Weights of a small transformer language model: width 512.
Each number is 128 + 24 x the weight over its row's rms, rounded and kept within 0 to 255. Layers, rows and columns count from 0. Numbers have three digits each. The size before them is the row's rms in percent of the matrix's.

# layer 4 attention value, 256x512, rms 0.0294, rows 65-72, columns 256-383
094:135160105164090094162128147119195110116134146142127135105145099147148137110089156097140122188096100118136115126101127073155128132147133141180139119121122133102142125127153139077138102130086126117135133153136147144135172139165097115134135113117106123074156117113158159140141151160123140102125133119110121107114154131135126130130106161135131109136126181140118142142128112124115173125115
097:143103106138086141132153110112138090123100135121139097142107136127151146104124115161128118082122091118111091124112134128144116109158133140117072129119127115128159139128131094131112134140129158130081135114126114100094187178144105084145108142123125151122142133163123173132126179148170079131156105116126103098085123126056115124146100141107144130137136111136141139102134122139164104129158
100:131097138125124116124091099103134134117123103120098088140162106103127158119136161107143109127057119114109154109161139136111129098119123113100120134125120147159080099134067144124139126114131131060152148109127119131105154151137157186151124140124091081125121154106111111111099146158143096108148166135164180088149156138102168159128134115136148170160141129122120189115157125158064142159148
096:117108124115157120082141126100117167138103120112170137094099148149113129132101126131094117086137143145111148099133080108133114107102142148101109137130154111135093105134151142177130139135102124164124083145151111082118141154167104102106137102170145144136091169130143141113090129132150137122151135144110129138106118131124119171125123105143107117127081118132097116135114114127139141090091
099:092107136144144084111154108142125086084065133081049157136136114129126139115150111111139143136100142113143099087106135096187175140133135145164140172112129111153099155132129076122133158089106114126099109098130121129161123162153114121113116138104120147135168171171156091106123099104142193124117141137114126101119105138135099149148128143134136147100127111119125110169088121108153133118114
102:136131168145138121156177154119124151115163160144176135099118149184102077109093091125115141133108129112140081120107141125078102149137144173116153120120184148114140089128088104139162117126147110135154134117128150127106138149114170123137114131122093100148153184101160143132133126136096134123124102134137102114149132139116117122138136096124130080147136079115090176111083134099163112084135
094:096137136134111144133128140122111106105084090065127105156121114096111143104122120110108123113134132120113106142121125120110098115128129123112115073125141131155143135122132118165156101117131164130117142148149071091134086195096116110134122148143131134152132163141139167134116141075114152110116133139114134146151100141124112106123124117140124113134105100132116110119152173141123110092116
096:147142104093153124142124096088132124169115106171131113100135104156100142104131122112131115126091143117100118134145115138097116158153126144085122166096176142128102119132144102119121138113121141103098095143179140129209125135116114142091108159105113131119122121137155128126171116125137134116144127127118132115121103141148109093144149113158117154154116116096128120138095128124104190135135
# layer 4 attention output (transposed), 512x512, rms 0.0366, rows 129-135,193-199, columns 256-383
102:104121143122129133143103111102177121175124134150153114145116116160148138147091159165121113157124113073155089150140106152118147196149126095151122102110073195075134128080140065139138076129112133107112124146125084171138151071109179104149171116132070160128111144109102150160114079131104128133113139139143209120141123119119127087124123135119119097156149122105118142139128147146129136133109
108:132119124159126100149132103114120153127156122126144112153108107146149178131136139145154084119072142097122069098147133129109161091112111131131161150100165136165165093075147170111101130164104094150156104131109116115113106118175148125134099145124111138170126113135150135107152161133165120167145127134100115148101110146116121122169124112109123142105111134086147119125105111132130121123145
109:126111134097147105123109119108102152128099119109133135134153118142112179087151139129139149121139130099136136140159153125142085111122160146099107090100123144136115101179110121139117151095120115118144114086174096126160107172118128177140131133125104121118087149145144160122114157163136100120155129158120127073143161132135126129120092125116176123123141103159159110149128125117112135124110
111:117166078132075126108101108119134107148103177111109130160192138129123127133130139114109150100152139108091154161109132186095129123163158152133158130142149092118163142172155114113161132099163122128130131113078160116112121142083123156147102115125134166153137120158124179131078119121168122135140147147147094149145157136167151150127126127134058149151073150130100126120157105107105124142156
112:102065129129130149119133112151178142124136140130196127142102142129114091108132151119145107128113131136119122128062152122117177123127128104143117157173157094138117110075153106138100121107124118155133128137133106170158116108135153114140104141180119112145127138171112140115141138131121137101145149102073102126085105136123146156145126126115104117132082128106113101150140137122112124110146
116:134136099113123131134094117135130105168141113134120095140135138170110151151139111122157119127130141097114083129147097106083110085110146117147162159102147091160115108104117126107139097129118167188138143113136154147087178094122145161140135127135139134118152086102169149111125155133150083096074122129111130132154121147134140132133111115132110124152169146127109152115170120164094122140124
097:139135121135134133099147119073118112126148164115145101153118128156157137131127099158119097111180144132103157116133183108076156168124085147123093140131148146158117148138182124147142146108116163095139148159089115101115136124128119133124108154147134140180123144182129113128107112100166130141129066124113130136150115127118092128114158119126073100171131156108206140092156116113093129141103
094:098131153124079178095170115054207121128104096111136098128141145131147126168096082112123099135130073088151134122145127134147121139136134130162124155139101122077108107074125072102113105149104117131097124117122106147129135131107150143127148123129114149092149139138133139133128092108084104113108118134127140120125152146145091094097130116139118122108127185105148119106137144133106119156088
094:134176115159138109063142092122135168133110121099170090120146155131117156142117100134159107158156146123123146104147113117119119165123109134121121131130125115159150079062101156092135125150109119152118139126119144143117179125165149128124144171120155097123120105125123149098155115119159124128133131151124109117135085102124155110126118105124134149136107148113119130167084096154137134152166
101:111130112108152091111113091156099141085101105120131110098148092125146160110119124098160119127165119094154120137115161137054098160154136131098104137103097152169127129130101116102134115118144084088153139111180134101127112118124129146126097159151093099161111128102122132143127128200116104077135101167125149088126124160129119139114098117156141144157109047159166124145131102184119132132102
093:159137049100117121128148140177171092138101136136126086109202136157120146139143116126112166155123129127096164101149177120091082157099139149124135160141110103126140141167151173098129118085127127133087158101101135134100152144136136175092096115143127134124156073146118157143116109123136104116161122162132109124126119160125109139094125073130117153142107163134098120155170151085104150165137
096:113116169124147127113128106119131149117150123139109105136119117161063150159128129141146151142096122109134113127145102079153137124115072090133097125131166130142115139196143104137105151131152102162125113148128155152143129132124171125158082134126134093098164143133160097134124131162136114131149127140099096111105118118119169125136082157139112133143148130093105156179159116137156143131150
097:149122145142157161144096094098159120180144129109102134125127114149131145136140103092138128097121142103120126100119087134109127089179132144187127128133109115151148132153112153123138145102155160149151116109123124151127094108141137165136138093101137088121119080114121169094078125122154099135104144113127149123136141148169115158119116146125127164139128100144116139113122115125114110116138
096:104084113069112109165135117134133114134118124152086170135161132096125096146117128146121117167163153138078119117134180122056087165106114137134139145084133154150095141122175119154112113153149128065147168140125110113155141108145138119134104128166105143152120130096101138126151101129155142105111139174140158122125120125094125137088138134152062120145130127119129144177152164123099159130135